config = dict(
    num_hidden_layers=14,
    hidden_size=192,
    num_attention_heads=3,
    num_key_value_heads=1,
    head_dim=64,
    intermediate_size=512,
    vocab_size=8192,
    hidden_act='swiglu',
    norm='rmsnorm',
    norm_place='pre',
    norm_eps=1e-05,
    positions='alibi',
    qk_norm=True,
    attn_scale=0.178,
    bias='none',
    tie_word_embeddings=False,
    parallel_block=False,
    extras=['local attention windows', 'gated attention', 'capped logits'],
    init='normal',
    init_std_qkv=0.0461,
    init_std_o=0.00872,
    init_std_up=0.0461,
    init_std_down=0.00534,
    optimizer='adam_atan2',
    learning_rate=0.00216,
    lr_mult_up=1.33,
    beta1=0.9,
    beta2=0.99,
    lr_head=0.00568,
    warmup_steps=200,
    schedule='wsd',
    decay_fraction=0.76,
    decay_shape='linear',
    final_lr_fraction=0.1,
    batch_tokens=32768,
    max_seq_len=2048,
    doc_mask=True,
    train_tokens=177100000,
    max_steps=5405,
    dataset='wikipedia_en',
)
Each number is 500 + 40 x the weight over its row's rms, rounded and kept within 0 to 999. Layers, rows and columns count from 0. Numbers have three digits each. The size before them is the row's rms in percent of the matrix's.

# layer 3 MLP gate, 512x192, rms 0.127, rows 179-315, columns 0-31
089:494533494526496530473514531612486537558501515547470492527540472481594526533510519533425512484525
105:471508471500567552557499486470406471511490498475511542493467525474507500548408523507548555504477
100:505492435580589546543553572476450498510525490499498499511434554498589521490518551545516515481454
100:491496463491492582481474489442519417481492503480544509529484458453547451559498449463485492459542
091:490465487563604557543535507471515518512502540431482526537460514557502492549531508467451514552518
098:502515465515525519550518503518433450530507448540532524468565547406539532535526470507413487449465
109:452463492510567570478539501484436518482456537530472472503454500464513538483476441510451480515455
103:495465454516490515541610474548383431474460499502439486462461508412565464571515491550498517532454
093:539504464516525536465549534427454476526490552487491507502470444514510507565474480551483502523502
120:476438483530559584574531530436487483485494492565539541440443504493445463537476523484473456529545
100:468425454555582521523469537548525544493528484465505518552519521463490532480506501479506448461442
106:505520416519497543521504425481426450527479512474463520523373482507512498498495517567481529516564
096:495468460505543521485537511494460509514521465546508485525450518516529490475489483506490465509497
100:519481451568488517496498461515540533549501428507505489537472550456522531472510493484478492486515
103:489481463503593559462477458436388486533532538495510427443503477529563549515470408475492506501516
096:515503504552489527498517452545475574504421449553517502493453447529454479542500545504452483570572
103:448489404471484535574519499528465490462421477537516467436449515448480491549539523581424508567496
101:466509425646600587509495514470488517501412539476476515535451492473465458562459478500516483532530
108:512432477504489539529493501502420452508474511533486552476476478487492512457506489484456504482553
099:472478493469548542533537489430505481502539553468492558478413495472514561502458473452497486526506
111:455481464489509555494522475518410515502517546522507554440514466503468554440457414515418516529428
097:519468439508581549555523489443469514545487501488550475536467604499543421550462508489508516529467
096:493507492499497543481462460561449517525519525475530483552480562425584508537494519465449528546434
097:514433477632522547508524556429509534545482501489497524548518570510551481539410513477428421505435
116:491484443515489564534513496507465547486427445522524498476503547511528517463503449480454472496478
100:452506466478587483545511456496453535520463477466507497478470460536503502497472477451486500505493
092:551506494529482484492456459546510547554473509500497501573495503576593476490469513438558480503443
114:502435478499578556497518482470459476493471506476551506490437495497514541508450435485475499465414
109:459414418539513520578497495471471464527481409512540565514453578471520524518473550469500505484452
103:466465499541556520540506427493509552537459454524500543520488548551481492488509488475444462525436
091:478473416499527538419591534506491509503451495493497541500492589420538508470503481498488510476512
098:528430432529549515592518532427458521524504428452474509508447535477522539486481509484448578501514
091:524507502545513554573530526438479546511435439524536573439390529463550498555435483494448558501517
089:485446503585498503561496546498497543469537491556549514503499538529547443565507546446518419576475
110:492484472510608535568498507497480528468471472495533508503443533498451486439439484481526487484491
092:510516424530539544501527465485451475519469478496546495453476550499502465422457508432493444522476
107:485503453524659567512481504444484487489548535477454454478475492541485535476486493468485501471501
109:467394498509585564542529511484503532495463436513484534542493566426525495482523440463480514521485
105:438530415491475572491519455520382460447499505457495505476468526440516501447488477499545507525518
099:437447424597554549535598496492455506525502491486446524501511534442543554508463511490497573509518
105:486452477420526537512488411508467476552463594518468515504463491476473458439493469510443503490488
105:411493471539511540520551461409493564488485560470592486489462513469462424455506494495572523507500
113:412452456564563524540507418443443479503492504545472557475449510461569518495467500487501557441492
109:460521465508504539534555508432450404522464491456465511507445492485521472492531523535535557549540
114:489462468519531532478514481547440473503511573467445470468522508466520522492447481496490512513432
101:549531451507498557528490508523417432517472462447544541493492468519572530486458526480457537509491
112:495490477521593510466458477505447471437509537503543508514502480487486543489430408458489498477425
087:569477441607583575490567514475544528557489489544522515504441571492504531400467506464486557533526
092:526498443590543543522508530474432517496496426535486453556535523449545525480512513488453507480511
101:500491475463426530509460572526503488514569489488455560538527525478506454583508565503523487426487
105:441486448458482496619454477502492525472522467536440549397439535450502485537534511513449470503483
091:535472503541526588498522484460486438453478474458477531453517539468490546471503440452462465494474
103:504514450565513505486503493523440516534422557506483449512491554501500496494473514509512478496479
102:454452427541483564513482513547466477534471470497487505537481539487519512510493455497443500527513
108:481424525541561498506559453514480489460447507468507518551477518402529489455450498506548496495511
100:501450462495534510529505526461470483526529500480512502531451500433581497465412555494489525470513
116:494476473457541547471505445543466497459519484501482452437488467495478441414429470519563464492526
094:466464456577592591567514492490512562483436484452494531533534429539492472432497498484501469494523
088:502517463524506547507533519534452491506429458532530520535443458450584527549465520521432466486456
103:486456463460500529536475563515472534495476482429456516491549495526542457501496487518521492484437
103:530423466462500558503515484538530497549544442440493525510505459454505506521486565492462536527478
103:504458452648538599548495527486461464532445477458470513546457516518524513553507471551521566492563
102:452406460532553562485566489488471537534514529487476561544539516532474492548477469495532570479485
104:365418439545609620495549510488416492515517507520463489504503461457567588460475453508461488498536
086:475480505585526568453591501479399528540474408508590523438450495481515488549451477540440499504533
098:554485510498461518465508508507476410521457474514513490484484520501542440541469516480515490505462
093:402502486591491525526499536539522525460507556495391474584513535496526490566534566512438493474447
102:550513453545504599524477540423454413548458458498489469471464593445517527491495472478444515461533
092:544515438570536520574526453502476494495501503476518574508508529486615495501473496483503533550436
109:511501454541490623477497470473466468539465434461562478504477550457544497444468487483462540496453
102:469452536530468502428503450492511527479473490578479476471558523471568498482484512463453485455402
084:524549512449421496491499522565486504523450515523593457463495521506480435610523571573466503576442
104:493456455481455496544507491510467474465408528517427503465458519443566502591492515564416503517448
097:528473481517503517481488456477409498517485546485545477457504440548450543588449493563480476505517
100:491478504442493510561515503490446451494457531487531505446430456529500514553464499529476456471460
094:493434480603525523565483457492437438473488491489481537516497484407518522547437432551472515531531
106:511482464441449547474519516486404499495446530477476467448439477472465547570461444531450514543460
093:450508485549603546441482479489501569500460509506445524536490508527545481442515448522496524482462
101:465495490534584578520531499508470437505471501504515488503514509446517464526463514481468506461443
087:437543483605469562501483529503495505516483494481442453506520517446572536483542553545454538468477
100:521454469577508567542469564492471484488457415520457494516457506462528465567465558502493545444477
103:435460458553535560516542492444489518538477409490519463528463555457471527489496502490487552495479
097:518407502534575491517543559462545544493518550502488491503482553538438474582461553540492512464479
098:429440499521534502466559457451501507464505429506444471537571474518533544512478493488478482481487
099:516452503489530525499535519490492553471508516547532516480502516506539478516500574495502508481441
090:439477462582502528507559564500476537477446555531500540443484487478544590465465500529438533505481
109:536448471510546556461532469430360430503513530457495442451464474469484476522495519521489473446489
098:467450511497483586513510469502517478420471521505526512547490510486428480450486438438435457514515
106:480468489530546526466541479545448476514479466521517476525460419561528560455486459490506513498511
108:450465469520542558454541552496442483512435497448525477499450517452520512496459485512527558471492
095:531517468482516514451527481506461468528425551485518470596514471528544469508446410452550458492455
102:533454519545611501508523453554464538500519546571549501523539521499426492546479509456482382537435
091:493537449538535541496520451499445533527390537521478473482528534445467463524532528529424522477515
112:475482463521542555595536483544483479442493501506526549442463474462519469516490583498484494484541
107:511446470524519520435501449507427520471469451535483437519506523473511557445448444487486488492491
093:415514447546551551526502431554492536438526521487510508504526514498469541459452454479540470507478
104:475496464611505560548509494548455528523527464543490521453482516401548515532438522492474515463440
097:492475446450586562477521501438492532504448482549524566447504527513485537501393514503518466466476
102:447433506508517577494499472485472502476484400477478491447506566479450401447530493428509560508398
102:446454536497526547506501514501447486514478527536516487513453579468530459509456525566483493433517
096:503532360520498574504547495511415434535430422465524521495522555468491482504476528512456535488396
097:433471447511492539565506493538462535470455524489526499485471503491449492533505606594491562548553
107:504389497443478526525526457469456440486449490472519514451510491463447514557486508521455477522488
091:480499484499506585569490509495534522524488498456485455554553474413479474487509421477457560431482
102:518468469514467590514473540531489551569435567585515555417544580467477511445513477547494438540488
097:441471478554501568568511444502469468560428476448504506468511446529494506486482506493455510484500
103:503474510484450569504446468493530456519510502445526515473528554489586494490490514509541520461480
096:449494500578564573557455464430487553514487413492509540506516425543513500480489447454454458477463
095:520433540543394542480547439452490539514438470495536523503525518527535471466390498469482484524495
102:495465445479564541508520450402463480538502574520496449468495460515502505489521499508486407512488
099:487426498562499574459534475378442487512525543511567544482532559471507497544514394498514412468454
105:449486479523665543558560503494489470487469534518556496503507492443504419428495474456520556527559
102:496493448555543534430534489469463540543500542492504524531502499474551468512441480525482458482392
103:453462444538506559544540473415481508495437499488529516439455428513493468452514497499496507489535
089:512505358580574527520524460532493502522538494450472559477525539460573532428508454550461525499523
095:512465377555588603531529523421433429542467438471443548509503533424517443455445463497494443504541
095:446472525580580541520539531476440499450455554510490477487480434479501536539463542532536465493529
095:553475495531517576559445497507531479546523450499555540521492469482505492550499447466577445465571
098:504534499529479529504443486545509493539560534507511505513551462433511468510482452517429443461420
105:494460448522562597553541545478432501533515474481536471503540512460543471443485496478485542527459
101:456474375535493534478478446444458468534423402517528466481440462486551532501513467523482499525528
083:386488463540489555477587457528470475469485523521597457495486500491512461459487514517495512532483
109:453429448490631573530565508442524489518530488499470464519548480453459465477499455500473501581459
108:434466473473504571517512443490469495505514507442480506459468479385504508443504453503486519463478
099:496496475507492621424509530448424432477514478471460471500501557456503463526502510594546515462519
086:501520536496552462540496463540523522450521490516514546521622458520561481477439523401453487535419
096:521468462470433515529476542529525450538484456493462548576547536462506405474471533462449474506409
100:442443420547540587535515530477436420474475428513522531489495563457550530506500458450502467522471
097:473450493503518533494518453508392459501519533516543462522552487469554580486474541451462547487449
098:514465453509528553464525458503472498418481467496470500546478457474527475538420459529444570530496
099:474513425480523525455485416492503534481487541470514494507476483482530418486454551491407516466461
087:508483484546509522496486460487461559456485500509509422494471479539476549550483486513521523485526
096:488489401523490531501495417484436478567438470479502488520466445502529535501482500552430492522506
099:537448483479468526554525509491522510478519463506470456427460559469530439504509516556520488519574
081:472455454570512528487551505461466558504500443501447465557519467540528473488469571479526514521543
093:523489504561513522440535513470464514503416443472430430590510476535500529529509489561508464516509
087:469478504521550529518505456517519522531532413454489486556561484473521561472455450485530553540516
# layer 3 MLP up, 512x192, rms 0.124, rows 179-315, columns 0-31
085:433445468461410509509463504569587507487507472477474524521522583462523473471519542408498510484495
109:505513517498481503551422540443548533564507493522510549481489560447531484471488504491494554497431
102:452462501540499491505457532452451486516544483481417541543565496504443469530508538512478474440551
099:471495476504476495525404453611527556511464429540508453558544495456528526514550586466531473516494
085:554521405454488521509500496470505501499493497499539492505519495501481451529484488527479567518543
098:480493473419530501439544488527453536521552477481576469539517501481552576473507463481482502494521
114:548569485548443497521467569558541508585493483477532526407469514504507459567519517545504492526580
104:511577465414541480517518501554473459443497580481488518455514552584521566464515443494447480514485
087:507554478544560514517570586489528498570560540482512564450502425590554500555527550520558474571526
138:508578451490470477488481467471500429525442487521508489523498487527517489497450495605527572504489
100:500538471455500490469574520558460506392503556531497463458546566472465523448457560557567474489479
112:448599488534559520496452553507505512437457527540482556502463464542370530533457472475518540431455
091:507487486500485515513513527471449386518447458490478520511549487449465539483484506472420502492512
098:464469527439482527464533485462456460495500510498539461514565432455489478516451504493510526469495
108:506387460514435507563547520413478490501531460464452506534455517455466420495482546530532624506484
091:571531458534468495492482550532532563456488472588575500496422531537413472567534504564515534566579
098:527509499476493509469468471560492524506518498485555463426580501522466439528442449452470466476520
110:510427499529547532508482500418525545490480430454499523584473460550498442484457477444525464478559
111:471490465539540482521499514489464495464502440436479501475447561453563480494480497530500521447542
095:535587453471468552474502508559506465520454444497533520518543510472492456498533507586467527462485
113:554505491444542484487485453498494512469516527421398525592435500470426476480526529499543530535567
087:468530483569478545497524473514471485504482529523468498489431457500413563521513423539430506493562
095:489471513470438486432490556498481528526512496512536423522531563404534542539533484464495510589477
096:524517451535524509511478596521527522508550488504545540496522532524539480605434531482481416483504
108:493499488559484479576479404462500499567493524535453480455467478471481433560478607450430521493536
096:429488548494486529489474480516478527471516449511501520478530418449496499473430550534542513483464
090:461539533478423461496463519595485522546527504493523487545502511509511465489499553491571538545532
116:509556516467404537488455557569501467582484519512569505469459510501487511458543570496518495550527
095:513504447576559472490540501584440510476523512568560469486416450485444556472481456500492441525503
102:521513482490481493465455564532505455483478545463459496582485444493454554505479550504450548458465
092:552518510516520496491505434446448487483476513466464495513611484531462444453501444519454452450490
098:471540512531470538447521529479504421479462568567534479478537475511536474544470500463468518507416
083:472467491452465479425412524533476463551464504502501458496553534400479527476511519512499471440489
091:497544496537605526524497447449501524433505502490516524518440477532503505470505492512535543493466
105:526490502490481483525506475537507498523558548484519487516522528429504505480494477486509487549516
106:489525501529552477510487503597525530422504560535549526459502534534443470473545601498460487488489
098:521475463430461473523506494447514482485457557484475549499419482510505410494458528513541560446557
109:498460493602566528497421518483516525485509479588538514495539595537467550513468559501494486499555
118:425485476545475533548527485533496491500522516469569497466484463420507448513534505494495607543542
106:494483519542554477524554527521507474495513492471468517558563410516489521502470460421564511494511
106:455449499504533498440518519405460430532507486539480532528515429554463501526508571589497500483554
100:468552519476451485477524486488560526491557414445510486572480494452467425546532551448470479522454
110:558484530447411452469494454512432491538506496562495525484446482484536472553457543543498508494469
116:493525524470473474529508485487525463499496432557578509544492515447545397523510467457466534528505
102:513524479517421495489522497505508601465490485506557573528486514478437461464563490506487535466516
105:490479513423459512424407458470528559520482550513476467439574488548506529483518455518443513477461
102:421509482550505535448483508457457494551482544540384520544530549498455533446510435534496484464514
093:516501478513559475503503452586531507499484502479623550478510470565560443573509507462522563490508
083:505472573483542456484492448459495514408498560507517516538466489463497482517494485520484498497508
092:550525456493497497477457565450538492496512500511416504546446550564425513581565525583543473488577
096:542470497482476503454478468509518527495497505479427516529496509496450507532518543557466465444514
095:438495508560516512459528530515460522423507471511472458519519490446493563476530488507511414532539
104:454485499564482490520527532481436447531478498514462460515462493527499528405455467458523494483547
102:478510514509491504529472497497506556474459516464518548563502461546445467509513521416511440481455
109:496478505506575488591453571498524535412483543518515630543574519502477615497450515521511489414498
093:464486514521538462492528498611531582444543515494452487554556474518528522454510547408502468494496
114:503597500500478491513471440555505549479495506477526490474547456489515486476541497467468513484527
100:465538465457422489473514443426481427467466528502478562434481497466449513461448526528516504453437
112:479445473403471494429510460564497446559523473437469454565471479502537579480524492493523506533484
105:540512503404455435453522511509469537515498546502500489420450511511543512498471517583546523499520
102:488494511518603554537508497488503538516523476469536526479534509447468517505478448471533531512518
105:491648507487483466520551525519498507459514536598459527431524498488566513536495499529485431470453
104:545481476545542475556479525535549526529559539438519556562475504507467503504494499555467503458482
109:507602510459508505447552445529473535474505532537539470423527428468555517532481463504447577488486
081:489471515467435517497549511461474475524574474437520552544483473522554562508508532565494556495523
092:529501502461481443512500539491539481500493481446539532484494475445510477516562540447519483516569
086:492513478575551526522422540526525533505411486480482568568535529487530529437489451493476449524394
105:528438544532512568518500513411496502597520479507513470498560525435535494461539561405499515518519
093:508484522428512507502428513482463441466471535498469521552461437502370494492516466479460560424469
111:549515480466408545481474498443497557526410549536469489490495562484458449507476490512589451472491
093:462489518532518469507563527517506600468469537557435476454522525475484633487552488455582458506555
083:463507549534475478531472472552529561540495514549552514455510462554564511451490573422510544518557
098:399554461528496530462480523536439420484521481500510525490509459535442446449524506516490474450537
097:538523530491545451473446465560532634553519511491410537546501500484496537524487491495526514482439
103:459505468498451502520512495589542521437450501509478535433481502493539490494570596563509512503433
084:435471517485485498517474507515465518479537447484465394551493460400476594509481370547548469455580
108:487492499491525484526506509493474498503517507459486458461473488491506505477464485552478511498535
102:521367509571564497444536518443479459518469514516477462486635558495528490539459537535501441543510
100:502531508402524452469447517441437552512541485466541415517443504533483455508465405505466525455527
087:501465514463511531548554460523514487491517510535462439542512455499424516481459485491578515449524
104:455584523509505459498484489451496537495413534593393556498414468505433473519452516486472510433480
105:517469520543486500530503544612544450533486472496497496525542463539542533509460482549528505444498
098:501559492440511496518494442471490511479519491515518456457464485513467444514503538587568491514366
095:476465568510460506519538517419495536530497499547490492536525417463519486553506580491485485509510
094:502584491501427518492483482522476471508426505504539521419518549514465561513475481514494507425483
085:524447556378493492487488509582461535498512497497458497551511478497567595446454443500543469457491
104:565500514493338497523409519540563517521517477459424481487513517474511473551574494530470415460510
097:524518502513563497562522472532524550474493492540508493533502513509492470434554548505525505513615
103:537503500498441494477510497548428484511502453536505469507481462456567455555456545477475570511562
106:524461523551522492447463492523455548536483541498516476501461499615466524480478467510502523504509
084:430554478508542492483512463546493452497463541541517475467518506479467508466508529522510593548573
097:501498505544489513506555494549503529452554523468496442475545468518493471622531554497500484525510
088:454464561497459517505497488548557489490534535482495572573476531512527446475486480433511545503478
111:483497451496483468495500477478511553528500443524463541504472572509562507504480505509503503492525
102:445440464458457481532538465531468524532551439533471503489508521494619475517474523538525496511526
095:517528466451363461442461410536482497501480471500485445497519503508454449486452510475517522501451
108:484528513512464491543483485468553464456413461547470496465441528524435474518508478439577485510566
100:509478517468465458523537492543457516542504545488529478496483504522495503511506545518570500531475
094:499604466485452492494479492614511536449459538490510464490456522528453545539511431482516532494504
109:432508484503526490476563491473482498489453531518428496495492389592426486520502476523537578500514
100:476575467444412505520394550552514516509522510506515499430508512520484511488544511492509516459483
093:522542478515537514481493474523491510500498480483511481473470525515482602457486467564472466435515
099:502537485507491490476505501474485543500557558444466381545469454500502528459449446534462451453438
097:494496460503492495457531455476471459485476548514529511445408504571484467491461533523477417527615
093:479468468557503551487517445467464497484453477513495532514460509456573479493475486514512516561474
098:472510506513512500510426469535492525463529469446494471503543452511443527505562448444403425506487
108:515493475441515487488436515527482505470491597498473441504483519494519503466535560484535428517482
096:482424475444480521476470500571537448509597469474429543540481494517548534557503493496469569518538
092:503457482434536473484449501526461454484506465500495500501516494429486561510615494475470435549537
102:500525448446489427562419504533508457449579520506489548528531511458535502504500454498474482470450
098:493575601511511501441450478564503597482508550518518505536492431554510550466461507460451530549505
111:406475527471552449610475464496542517482473509440483558482499462496560448512472559475591484473465
103:506511484567440506562474533416556540442443499514552539463428546497445539574521497527467464476556
108:499559522504577515475464512503488477496495515468492489503516560502444441568555449524503488588465
098:536525548475526482510444428494518524515492535427542527522457443482484597489486502487461533489559
137:503445501465489496500551532476502469507482448495447485517536548485482425421515534465494431529547
094:527477455470563484545558539463488501543548463510508483523477426537542488534528533455464513540500
105:476440537619563520602517491507507506525482446556577478492483450532502471569511540470585456523548
098:492445465483514482470509494372463440474466527451499556481408514615523511444508522495473556524551
107:493545540471513472474477448511525462425417591502535494482492433513500489445492372525518509544540
109:467521462516559514439550483561493524458499549572477481493460453497535477481488516529563501465529
085:498479609527493505454580556463540469478494463511520471544485491470509494439547507503543549514479
103:499503517497481498466528501514507476467528553535468518524580479436504491505446527515524518480495
107:494465518531499517548490561438518512493546473475528485486444542470524411471491567525515528483499
097:522442529469428550496573473449465413494496557457550518517544535479482491514525493536510477503530
083:524517495452419505621466438528555538511473429521539479474504490468488420525514585439498520525508
096:495516523514503544427553442465431523503489558512486445456546481576531529467501402523440490511483
105:439504513570484503483517564466467499488498490482550525455445616477476494522492476445548486531447
087:538510510464433545541499482582538457482551484527484515507591559458501512499476494460527507550546
088:522426525513542503508554505484503519475513438504479492509534471464553502520460487455463412571512
094:524533502456478484541471585500501548460520517462489547480418549525507522486556536509559555536493
081:466516517525421506498488488468485558510448451565497424483521474529419510489519522491532502495564
098:510479500508483487501458490561563525510499479507449486579430496528574464498548540414447487480528
097:562512482490453481520491479521581507487507460533570541539511542529480516475542550543554462542522
089:553435496447544456478496516525518537514543512523539469465496475541494541475567483495516554530450
085:542546560423498456447466526550473502515525512553575501483478556530506554482478435488555478471409
089:460511609515524503529490484524490443472513468532489491527557529508383558477496440431483484490481
# layer 3 MLP down (transposed), 512x192, rms 0.0916, rows 179-315, columns 0-31
089:468475449545529547526554533496540489504545429501445519515507441537508427496555484514488461512508
109:475503543511458493495431521486490487472505516473536482490510506526493494456488535458476546539497
100:452412431584563518495506573537380495521478438516489530455525520558507508502498497494376513474490
098:497529504557562494512563578470465474479535497484592483512542426534550420461452479469549527482562
086:513535515447476560482497453459504470521500512423477518539607516453471533545512528461527469428457
102:512491550482546468480492514505474576535514488517568542492495493499503596449536510476518495572480
109:482523512483468502529467543498478522433433484518537542522522513497467472459496491569415434498506
102:522523399505526441541495505588548468500494510527463511475470551468498442554487463609517492461471
093:479450482549522550513452475507429482462484432488466536551483499483443542448516516411558467454551
121:510552580516555503477536532443476496506570466479532633483514509560491490522510544548552511483503
099:529507491536542488523529502528484560414488480548513547507525558476526454412471511502571466440507
111:439522483531502448557474509553473555471472513552498517494508533498507509525506505548553558454454
094:470460532541451469507483495541514538550545462452518503562561583528454439433510593438530523471532
095:502448500566556535502503497516482513562400453517497567493387524551559513460490499567481524477489
108:483481530556458549489499468429520507497471516494437487504451498488519474556518517440462542593575
094:490544466481464442471516544519542516521514497530514458570476523513495520506433473570464527550499
100:478449453461481522500612473420531429489480519563471420527527555430407476514467435566437481511566
112:567496537410487491474518554545490504527539407549451477523534484431529496542467541472535470474537
108:495477488503470536484558434456519528541534423501446474461541527427457584499518489558509419478472
096:512555518450533523513427474551609506564441507504533552558526492456487466514504495519414518457434
109:545565535469475489444471494556556487491521564506473432540481525500490558466542418531534557562489
088:469345482525547553562567451452475492488472495520479506487476485536537529512509538475545534521532
096:553505505534538466473513484445480523594414474540446558447519513537517554512462475507576475528530
094:452526453483489446488440500574621542475497480488458517497570564464545455451537521510515481466468
107:461452479482468588531475451483502449585513423539513518524445495506488529501544536426525483459494
097:599483477451475483499534443539534496576490564528577494485457549539521489509546471440473519521536
090:537457561443568471473518467512560511468491563515514592432525482493505511474538496530503510462481
118:512509538491444512590528525518506492526468436560543483535535512407615468514427539517526490527453
094:557536480560381434466526523503420508503508478542499425534469500447558513579557487467499451492569
096:531486434451508525525491484550472554442478554436456522588461518577508464456438491488504519535475
095:501432536503511516505586516457475523506467519461448544501467475505537520479504507486496543447583
100:497463510590493581513546521457523462522479505491514568562465492520508495532513517515536512403462
090:453480516521492484503485499489504444524504510457541516526439543378490476548483492477495518450506
091:485501485525485472515534588473543567528419530508505476462505493585428503529525505509507472502481
103:425509518532405467445511479484486555532483516490522504589519484568526545519589513469505479443521
106:434497480508472546536481516516497531513541478505553545538534456504508500507505500517483508458512
097:406467502539415489554479469540542510596473510542452467493558557449582545476449461432509517488516
109:452442418541601567537548475479462485553411517552471490501527546527554543465447463454534489549492
112:464410451533543569511550512474505536571559499526548510477512479514509467498526442506484556521485
102:539606506410472446473486533533525493561547553509544502482494485553450489534556485558455478464531
107:466500507502509501468572478472535563545539468525501478523567452572488570496555503495494520516459
103:561528454531541466493494556498431480507522480423558508548565571543490502451458482532477397480568
109:640534559442509525400584515434462519473468506505471541568506476493550503522507500523495508447479
114:509505520485516479481485417550551586504517480472459481460462465539523458498521550564419550378474
105:446506497488503479515485479475524510475506428437479566450410464504531486462556483468431558454567
105:560449541446498576416499463460499444464562519449512485511530519553485527470466500433472425546488
107:504441574537507527545503366460519532522444482502527430478471515449506542415517504453431471456498
090:464491439543523518532410457482501538566463455448496513523464542449552468482521475495458440472568
092:555463496492577480556499508525469494491568597550547475477536532499534505512424405483564508458507
092:492483538485509514494553448501516468501563468470601500531539484561433512495504529451490509563471
095:482476494421457484477475537497479496565436490509508460506522399474556542432606502444604558504464
098:449544414548533453473488495514501504474483461519444411495526483498521490487511527503535511592585
105:423500497560466500447454474504493489499484486443484398526452488515549510500543524471569471553554
099:473498506488488512523460525508450490445458500522460459488418538577515504466504512514500507557472
105:488458513525484451524511490527476494449512496544434511497436438563456444560482527497489517545492
099:419546487588559517490461522533470544411484475534447481481560453532548529543584526540496446583565
112:511462620473496489466541552484515555447521553473488513507428529447475480479536471510474463471485
099:518469573454431501589496521586682484477530545526502505572472465481508486524487521462498506567494
111:450505455488464483506477444566566547497482461428457505543538464504570473502509507414474493525469
107:542560527479492477437536525460458521512577520523463537517469506466525450449428459562505492425512
103:519484473488510500462454473531529540509577491465499486586543474463528545508469597455446576602496
102:446535506535475540465500553605472553561513458536510536417431557469510468536479451505456503523413
102:528535495459413449494441499532560492551436516457502525558553567445520458519501497517492515542483
107:561575584425456492437427486537475507506526563500536489475473429562448486484479496462532457532454
090:577530518464441500522420495499568491422571537413484522512428529483493580518530501488525539543482
098:512530468485555514496479465553546588542616543526527561499503451499620517500528506460517582547572
092:510446468528487436525539484556559503501529485528485506570510457495551456555588571588453527499501
104:554487460460475563483521517478469493490526463510490504501486466489462546467547511382534458483507
096:542484495486548562491470504453530453478460537498491517519516462495448570472465519563511525449459
112:590534475499476497515434468506534482447427515489505453502582502537472487516489520492465450460511
090:540567554456539544518461521474421508455503510495528470481481507459500522557474487512542489484552
085:500473480488435458522487530563584483516598490433466506494520484459520565539462474543467544474520
101:515531494520529447492528530529507494546499544457467487552563485483496595582472523487453507536509
096:511549504525508462533478460589470512571389503485477533447491481374577444496532553529493543518504
102:502571412541542537519478443542551523596452499500456487503526538437478548477579522537546510472515
091:449566554517409463539429501597578548452490490485570499506533500503543422535494502434534530562457
106:452518471522542516539526460464540502448515448445400505437478486503449470486500533522508488488482
101:435490452598514558526545479463558502516490489544514465521605484533477465453512549485516477571516
102:565490521443530508493507493507516467534501467485521538503527497445493510415486450481443529491500
087:439528529439481523459497470453427576490480516464507501427447514535495484491518482490461477501532
104:499566445499529521469474520494408424525502542547531522470435477527479544500488445496448464508481
106:465537448468461492543477481548473438529481521494497469459493531471432483500453452464470507485453
102:447473499493524424498544542452534510475590499440434496524481592547454459506501530567439550449568
089:563567538484463612482523530491509538519440516571534463476424553459458528500485497500478466550502
095:443493498463489506469534456446528489579442529478501482509493462476507427474430542515506478466438
094:514524539405462447513439432534522518424510461504466464487531521512508458512479506427539484543491
104:555545535457520499490448444472463535470490558507575531451539513463518519585462503530551511443489
098:471461429533500456458512501507480501485630506510486440555489492441526501387494493478529497441518
102:479453448466499464474472486480512512521508496468469482564533504454518478495469444492442521502469
110:493474506512484447484482465562526527494474540518594493487509502527488484543544509565558443544461
088:493531508451538518501530530534388505514428493484533556530431501476521475537478536516472483509482
096:479538575449415424446460520532541449570442451523520561546494542510531464565463451558533564489445
091:479453422472514626452498472475453496505519545495522516530481518549501492474498556540504530530518
106:493503429469579516508565437562471568467549474524476578449458486449534466457465481490483538480525
100:442506505535470407479568502478510529507539511583578520442483554504512522500541431526494512455488
095:502524546521535499462453462514543506493502483480484538507432542458519492491458438571436509510449
104:441506426577413540541460473459453476486509441562527459497396570492477496524472495453500537506514
101:353439491597491512515520513435446568421529486533456502492486398540505475522470504516509456567479
094:487528530520508524490475487502450510516454466472467448465564415517432472497531521480513561518586
106:478504466506486509397499548543510485482464498569501450489570433580492548490523479498496493559525
101:524557602517449440508383462512564565543434468542514525496532522497501526530476495453528517586508
095:484486495451432451581501470517523551449436554458440447516515458447489506535525552534521546465541
101:523537540562499489587518517451448479494462534503518575476474469474532449425466520508421472523544
099:533466532500545493594502437460458457508516470553593536500473549569516507515507487478467463524533
101:491497492514526463522515466534454418450539443447542458606457496517491444523469478455484527493494
095:450570519506543463472455471534551489590451572499514516456465483545433485483528463498474484499503
106:586526470411507500483494477529533518447435506557498470487526510515444514555507486582492497482508
097:435472470529468506545504389479593541549516477517497553497474552511477515519473547472451492514484
089:445484535548458549462499388417588526592451526461502534522553541507489479485476534516494443463499
103:558502474480509543494530481530463457589514511479433528535530474479500534437464507521462470466479
095:584534486433563449466527492614460492476472569506554523442423510502511487518470492508543484464432
108:494488524572557534513523514538487465457464461522453484490496466521464424555523498466570495536535
101:499535453531540543486558510479456552513437514516533481425478587533462559535431510532546507509586
108:404446508504561510501479519464486496482498434516459463466461431465507552548512571498410580532461
102:500530569460530502506460492518533503518512560464558540520486442493504522459509494528505442486497
112:491453453429515518503549566482442486513466486496423544502616514484468439464511483476504482450542
093:495467552519564589562470509526547486493439404449507517551481507426513440485483558447491537516511
092:464520432516497516465510493426385453574493469503504483510601466469491459496462506508472499462587
099:510397448547512556434535561426525503499504444473455514547424389463454547482515473505467573509511
106:555513548414445482505516481483571430502556573542599512564517543505471513520490474555519479557508
095:442475421465500487503420480595466512481505465457451437498520514447523526455504488490492474472515
095:541554569546548485511477531462561517507542406466424429496538478467491512495520505446557519494545
104:443553532496527520490532476521495482487484469474500558441538519530504504464558481462517528540476
105:508503467563526508546498480454520495547580444491521493460515528535525496532537563474458504534453
095:492430521503460502512542521496459442490470523475566538499514554504480468578528522459499525544514
085:502508539556542388507483498562606491517530555571528539511525484546526543460495516497499443514407
096:528459462490528611517518497449442462506541429442447504558531533444481500524471513555529474454506
107:444522431600482466543521510444518517505449433455573532519407561435530499541490522425529485521529
088:522529534466491524504528503488536506515509568440518530528605545445497502483568440518517485440488
093:506556540476491455478530532531536520473521491467507500437518452501619463579553507513531507523484
095:530571538499596524497494466454464445468476485578499475480466452489500429545484498490484459515454
096:485591504509419536474550496487438438512496457476471489538516571468488502449507488426522438481523
099:484471512515433491557521557523563612522455462511454531493483469413565498433528470466539462477468
100:468528486438527472582487493486535486517449428511551554531499504554533436519514489441410545470494
091:501553541412467467483424423500614527542525551488542492501526486451535493501492529539455467478459
091:475428540565432443580498495482522485489529449484433508461490483462470445462546580525516533573481
092:499510429521543490457555521541415387502470495498476497362473483528538476535539498573487527502530